Part of a small language model's weights: 623M tokens.
Each number is 50 + 10 x the weight over its row's rms, rounded and kept within 0 to 99. Layers, rows and columns count from 0. The size before them is the row's rms in percent of the matrix's.

# layer 5 MLP down (transposed), 768x448, rms 0.155, rows 263-282, columns 112-167
103:62 40 69 55 61 56 70 51 46 39 44 40 48 71 55 55 50 60 59 49 49 60 44 44 48 38 60 51 49 52 51 44 49 43 52 49 52 68 68 47 51 43 48 48 53 53 49 61 53 55 55 53 27 44 56 51
100:53 39 45 55 53 35 47 46 64 52 53 70 46 45 53 45 62 42 55 59 53 48 38 42 48 54 47 43 69 63 58 40 32 51 56 43 41 42 62 49 51 48 63 62 56 34 37 44 53 50 46 66 57 41 48 44
094:45 57 54 45 38 49 51 48 42 57 37 58 47 69 71 59 53 61 45 59 46 37 33 48 57 48 57 53 55 52 55 40 62 47 41 61 32 46 57 61 57 35 67 52 51 31 46 48 70 56 52 73 41 52 61 61
095:52 58 56 49 54 48 36 57 31 48 56 52 58 62 57 56 36 33 48 51 63 39 55 36 57 58 57 35 38 55 55 43 60 32 44 43 47 29 53 56 49 36 52 45 65 60 59 43 53 73 51 55 54 46 49 64
100:29 49 64 56 55 51 53 42 56 42 58 52 42 63 39 64 61 48 66 43 47 60 77 53 53 40 48 51 65 44 66 55 51 50 28 46 46 41 57 49 42 46 35 33 47 58 25 52 42 62 72 55 44 66 51 58
100:39 41 57 49 60 57 55 52 45 57 43 57 50 56 40 37 57 47 56 52 36 43 59 49 52 52 59 48 58 56 48 56 48 52 61 73 42 53 49 64 44 54 61 48 29 55 50 47 57 67 44 60 56 38 45 39
095:30 41 38 55 58 32 54 42 74 59 52 56 49 57 54 63 54 43 51 41 36 56 39 38 63 52 57 33 50 44 54 52 63 59 60 37 54 35 58 44 58 67 67 55 43 46 53 45 45 45 50 58 61 42 44 48
099:51 52 31 64 50 59 48 37 61 51 71 42 56 47 60 45 43 49 46 47 50 46 64 57 53 48 60 42 44 50 63 47 48 69 67 67 40 48 64 40 45 48 53 60 44 55 43 38 27 53 49 56 38 50 47 39
106:25 41 60 49 43 61 60 54 40 60 57 54 53 60 60 71 46 57 35 31 53 36 52 57 47 36 59 58 49 51 61 42 56 50 50 60 49 47 54 64 45 45 43 34 47 50 75 58 61 50 35 44 45 50 41 64
102:37 52 56 61 48 46 52 48 53 55 51 55 49 65 58 67 61 38 38 59 37 61 57 32 57 65 64 53 37 68 59 30 60 47 52 46 40 46 61 33 58 39 46 56 53 71 51 55 53 43 58 48 46 66 45 62
102:40 63 44 63 66 51 47 45 52 42 56 61 52 46 35 59 46 63 60 56 59 44 43 64 60 42 51 28 39 60 45 71 46 56 37 58 48 58 51 53 48 57 45 56 68 54 37 68 60 53 66 49 54 63 46 53
099:56 41 51 55 40 17 49 60 45 46 47 60 42 45 59 32 31 63 54 42 50 42 43 52 50 55 53 43 57 60 65 41 40 64 51 48 43 46 50 64 62 46 57 40 40 46 48 58 70 65 69 63 39 41 39 41
100:50 59 67 55 63 57 28 62 58 54 42 49 41 59 50 53 39 58 69 48 47 50 52 47 40 72 64 34 51 63 51 39 47 51 54 35 50 46 65 42 44 42 48 39 68 71 60 51 43 57 49 44 54 48 53 55
101:59 45 60 45 38 53 44 43 42 56 56 64 58 37 52 43 40 34 49 33 31 38 42 43 47 37 63 50 56 39 44 55 40 50 72 63 54 61 46 40 53 53 52 39 40 59 38 57 44 42 56 44 51 61 37 47
099:68 62 57 50 47 64 65 48 55 51 47 51 57 47 54 51 70 48 32 40 59 49 42 48 62 62 55 62 60 64 39 54 40 43 33 50 52 58 40 55 57 40 39 37 56 70 64 53 58 47 37 51 49 62 55 50
101:41 54 58 36 37 60 33 36 60 48 53 45 54 49 38 56 52 33 57 47 56 56 44 45 48 40 44 35 43 53 51 34 56 52 30 53 54 43 42 55 48 63 42 59 39 40 50 45 50 53 50 43 41 50 34 67
099:37 38 60 44 48 46 49 64 41 44 35 48 48 32 55 57 55 48 59 29 63 50 53 61 62 44 64 61 48 39 54 57 71 40 67 44 39 81 39 62 31 51 43 43 58 51 59 26 58 57 52 43 39 62 42 43
097:46 56 48 67 42 53 62 51 42 42 62 62 59 63 41 58 57 39 64 65 49 55 44 48 53 53 34 53 53 45 57 44 50 52 54 41 45 38 45 12 43 44 42 51 62 47 46 41 53 45 48 61 47 62 46 55
108:72 45 49 54 34 38 64 50 45 74 59 51 49 21 47 43 57 54 48 53 39 49 43 55 33 48 56 53 41 58 58 47 62 49 45 58 70 69 45 41 40 38 39 69 53 61 57 34 68 47 34 59 68 48 73 63
102:49 34 52 49 57 68 34 47 68 63 51 48 59 52 41 32 60 43 60 35 47 38 49 78 42 57 34 49 47 39 67 74 55 52 54 49 42 47 67 40 58 69 50 55 45 46 43 48 54 41 55 49 53 50 49 53
# layer 5 MLP gate, 768x448, rms 0.168, rows 264-282, columns 112-167
097:49 36 59 53 32 55 53 28 44 50 41 69 60 58 66 37 51 48 54 47 51 49 47 77 60 54 55 18 69 38 35 37 41 58 54 35 59 55 47 49 29 60 44 44 48 41 51 42 64 59 42 44 47 37 61 48
097:57 54 52 42 51 45 57 35 45 42 46 60 35 49 47 66 43 61 51 51 55 52 77 46 32 54 35 57 50 61 56 59 55 73 48 59 44 52 63 63 51 53 45 50 64 47 56 32 45 65 47 33 54 51 52 50
096:59 41 50 61 32 38 57 53 39 30 51 51 33 51 46 63 51 43 48 56 48 53 66 43 48 68 53 38 60 52 43 33 49 47 34 59 31 44 60 64 42 39 40 50 65 45 47 42 55 49 61 50 56 49 49 42
101:45 62 55 68 41 56 69 39 59 35 63 46 50 53 37 40 47 57 68 41 35 47 42 35 51 30 46 43 56 51 46 56 57 58 57 52 57 60 64 44 33 39 41 55 62 55 29 49 53 45 37 46 47 65 58 63
095:50 43 49 42 25 51 44 62 65 63 46 65 43 37 41 61 62 31 68 68 60 47 37 59 46 61 70 53 55 61 29 68 46 54 57 51 50 51 69 55 52 50 41 65 45 41 24 50 39 55 36 54 51 59 49 55
092:67 36 50 54 44 53 47 47 34 68 69 60 51 51 39 42 37 45 36 57 58 47 57 44 47 55 33 43 46 36 51 44 39 68 59 44 57 43 57 40 52 50 47 57 38 44 57 76 63 43 46 37 36 26 67 45
102:69 52 53 41 65 72 41 53 35 78 63 54 50 28 56 46 51 38 37 61 47 48 22 59 58 42 41 35 64 29 44 59 53 52 49 53 56 57 39 59 42 41 46 51 71 51 36 59 44 60 57 50 56 52 51 42
099:58 66 55 37 65 34 45 59 41 43 48 51 37 59 55 45 55 46 50 48 53 56 53 53 51 41 55 74 43 44 57 37 45 51 48 54 41 55 59 30 52 61 67 52 46 53 52 30 47 65 35 46 50 31 41 46
106:42 56 56 53 38 48 60 41 56 54 52 52 50 37 46 46 52 50 59 49 59 64 59 29 48 47 61 51 51 62 37 39 58 51 33 52 45 39 74 47 38 34 34 58 57 38 65 77 58 30 55 59 43 51 44 43
098:59 46 63 53 54 48 55 55 59 49 45 40 38 43 60 51 30 64 44 47 44 44 52 61 68 45 40 68 25 51 36 45 56 56 37 66 54 67 57 33 37 40 44 55 44 42 49 37 50 36 39 63 51 34 42 35
099:55 63 58 43 45 54 50 53 32 53 51 68 47 45 54 50 49 75 40 74 48 58 48 49 39 48 39 66 35 34 44 65 53 42 51 38 57 44 65 53 47 38 46 48 58 75 53 63 45 45 41 42 34 42 49 60
098:48 50 54 60 52 41 65 48 50 33 55 71 59 45 49 72 56 57 47 43 46 27 47 45 48 46 59 41 52 58 45 34 42 66 30 36 22 43 45 51 38 48 45 50 39 64 43 54 36 43 45 44 55 53 67 59
100:28 45 56 57 56 54 49 46 49 43 60 50 45 36 56 50 60 53 49 49 60 39 44 37 48 49 49 40 44 52 56 21 27 45 58 64 42 42 24 45 39 44 52 44 56 55 66 41 52 40 37 61 64 63 60 54
102:66 53 46 50 60 54 52 49 49 39 42 44 45 49 53 47 67 39 58 47 37 45 36 46 65 39 37 47 40 39 47 42 57 26 39 67 41 50 34 50 38 51 56 39 55 45 55 55 51 45 54 58 44 57 40 55
098:33 38 57 49 40 45 50 42 50 49 71 51 56 51 40 39 55 52 45 51 38 47 53 56 50 68 65 49 58 72 58 64 46 50 40 53 63 44 37 57 63 60 67 42 56 36 52 68 65 49 43 46 47 65 39 58
099:38 30 56 41 47 66 74 66 34 60 55 32 55 58 49 65 33 64 55 57 49 48 36 57 44 57 67 47 55 48 50 41 55 67 50 49 34 53 43 51 33 46 43 35 34 63 41 50 41 66 42 64 63 53 30 47
100:48 50 57 54 45 52 60 56 44 54 50 67 48 36 54 69 32 48 56 48 57 59 45 44 46 42 44 51 61 34 40 44 55 50 56 58 57 45 57 58 54 34 61 53 49 61 53 46 41 44 52 44 60 42 52 39
092:41 51 33 45 46 59 41 52 66 63 56 54 53 66 70 68 72 48 69 50 61 45 44 52 35 49 52 48 41 40 48 44 38 53 62 46 49 52 32 44 44 55 51 51 41 43 37 57 58 25 46 56 60 66 52 82
103:38 34 58 61 27 56 42 37 56 55 60 52 61 72 50 66 64 44 44 48 67 56 66 40 24 47 54 42 68 56 56 44 51 58 34 57 47 55 58 47 48 60 49 50 42 44 54 47 61 49 46 39 63 61 48 55
# layer 5 MLP up, 768x448, rms 0.168, rows 264-282, columns 112-167
102:56 69 43 58 46 51 46 51 37 51 45 46 33 46 44 53 69 25 56 27 72 61 44 43 48 37 47 52 40 71 52 52 64 49 53 49 55 62 46 54 65 41 49 55 43 35 55 57 52 34 47 54 36 28 43 65
098:58 42 58 39 47 68 56 58 52 42 47 61 41 58 37 43 34 65 41 56 59 66 64 36 21 38 34 59 42 54 67 57 35 45 53 43 54 42 47 44 30 47 42 51 48 52 49 44 46 54 47 30 55 62 48 44
095:50 52 59 45 54 53 60 46 43 53 53 32 50 44 42 60 41 66 65 65 36 49 39 47 54 56 66 65 56 62 27 40 43 50 35 51 66 45 46 66 30 52 47 64 31 44 58 43 52 41 43 48 45 51 44 46
103:50 69 44 63 42 34 50 43 49 34 62 41 50 35 57 41 67 61 47 28 22 55 40 43 64 47 49 52 50 41 66 51 46 50 43 41 58 49 64 58 66 53 48 36 53 47 49 34 36 34 51 62 45 64 65 50
097:54 53 52 39 44 43 72 47 61 58 43 52 21 43 58 48 41 30 57 71 46 52 41 57 38 53 61 48 52 52 61 55 59 67 40 43 51 54 67 52 58 43 35 36 41 51 46 64 58 62 45 48 42 64 56 59
101:23 59 55 54 37 46 45 50 54 48 38 42 51 56 72 74 55 58 41 35 38 44 44 25 44 51 63 45 37 40 49 45 41 42 59 47 36 46 32 72 49 49 45 46 59 50 52 47 35 38 50 55 60 76 45 52
101:45 44 56 51 44 47 46 51 39 44 62 51 41 66 63 46 48 64 70 50 49 50 41 47 44 61 55 60 53 32 41 45 33 53 55 44 65 51 62 51 32 43 40 49 40 53 63 39 49 45 42 44 42 45 52 51
103:51 45 58 45 37 57 44 51 49 65 41 32 67 57 56 57 45 46 40 64 22 62 46 51 12 45 57 29 63 64 38 53 40 60 48 56 50 66 60 44 54 62 40 53 51 62 55 50 56 42 55 46 40 26 69 42
103:50 47 63 68 45 46 47 56 63 54 43 55 61 39 37 61 58 48 49 45 45 56 62 43 51 25 60 48 59 35 51 55 48 53 40 50 45 45 36 51 42 47 48 56 55 59 36 46 58 55 53 47 34 42 61 55
098:54 55 47 67 46 49 36 61 46 38 61 43 37 49 50 30 62 44 42 48 55 39 50 38 31 69 50 54 65 59 50 33 50 50 54 57 25 61 50 75 52 35 40 60 41 48 40 69 65 52 57 36 52 45 44 36
101:69 71 47 58 76 57 47 55 57 58 43 51 43 67 45 52 68 46 30 50 74 55 41 45 42 45 63 70 41 45 33 50 66 49 49 38 41 55 50 43 49 62 49 42 43 60 55 51 44 63 47 64 54 54 58 39
099:60 68 66 51 42 61 47 57 58 51 33 62 56 56 62 41 54 62 46 39 58 53 45 47 48 58 41 61 45 77 51 71 44 31 43 60 30 48 63 42 53 64 56 71 58 46 55 70 39 47 37 43 62 47 55 45
105:53 49 40 42 41 54 46 64 54 59 53 32 63 48 49 40 53 76 53 48 38 48 72 53 36 44 68 35 55 63 54 31 54 23 63 59 44 68 42 50 58 52 68 58 52 41 58 61 66 44 42 57 46 40 55 42
101:36 57 60 44 52 44 76 29 42 46 54 39 47 62 49 65 43 57 64 68 45 53 66 35 50 47 49 61 41 40 40 51 44 61 52 48 45 52 52 66 65 50 49 53 52 44 54 39 42 71 43 42 62 48 51 56
098:61 44 65 58 50 31 76 41 44 34 30 46 45 48 46 69 56 54 72 38 65 60 36 49 47 36 72 39 48 37 54 56 42 36 71 60 29 44 58 69 56 57 59 52 48 59 37 50 43 33 47 55 63 48 50 36
101:49 58 45 49 58 44 47 59 49 44 39 53 37 68 30 51 55 45 57 56 54 45 45 61 75 59 38 65 60 43 43 52 44 51 34 35 58 44 48 38 49 57 43 49 48 51 59 60 60 49 39 66 47 44 70 60
095:65 51 49 59 67 48 41 35 48 39 40 32 55 49 35 45 58 52 43 50 54 70 52 40 44 62 45 40 44 55 61 47 57 43 56 61 56 67 49 29 52 62 48 44 46 49 37 34 67 41 27 31 60 57 42 45
108:39 53 47 51 60 52 71 43 36 39 37 58 37 53 44 37 54 65 52 56 35 27 41 67 65 45 54 53 54 46 50 45 57 49 49 35 51 52 51 70 51 26 54 45 55 44 45 40 26 45 69 49 41 50 56 39
109:54 48 62 38 77 65 60 33 39 58 47 45 46 52 51 44 45 46 36 40 45 54 53 58 55 50 37 51 66 47 48 59 32 39 27 57 41 58 43 39 62 47 43 45 56 66 41 58 57 51 57 43 57 57 61 43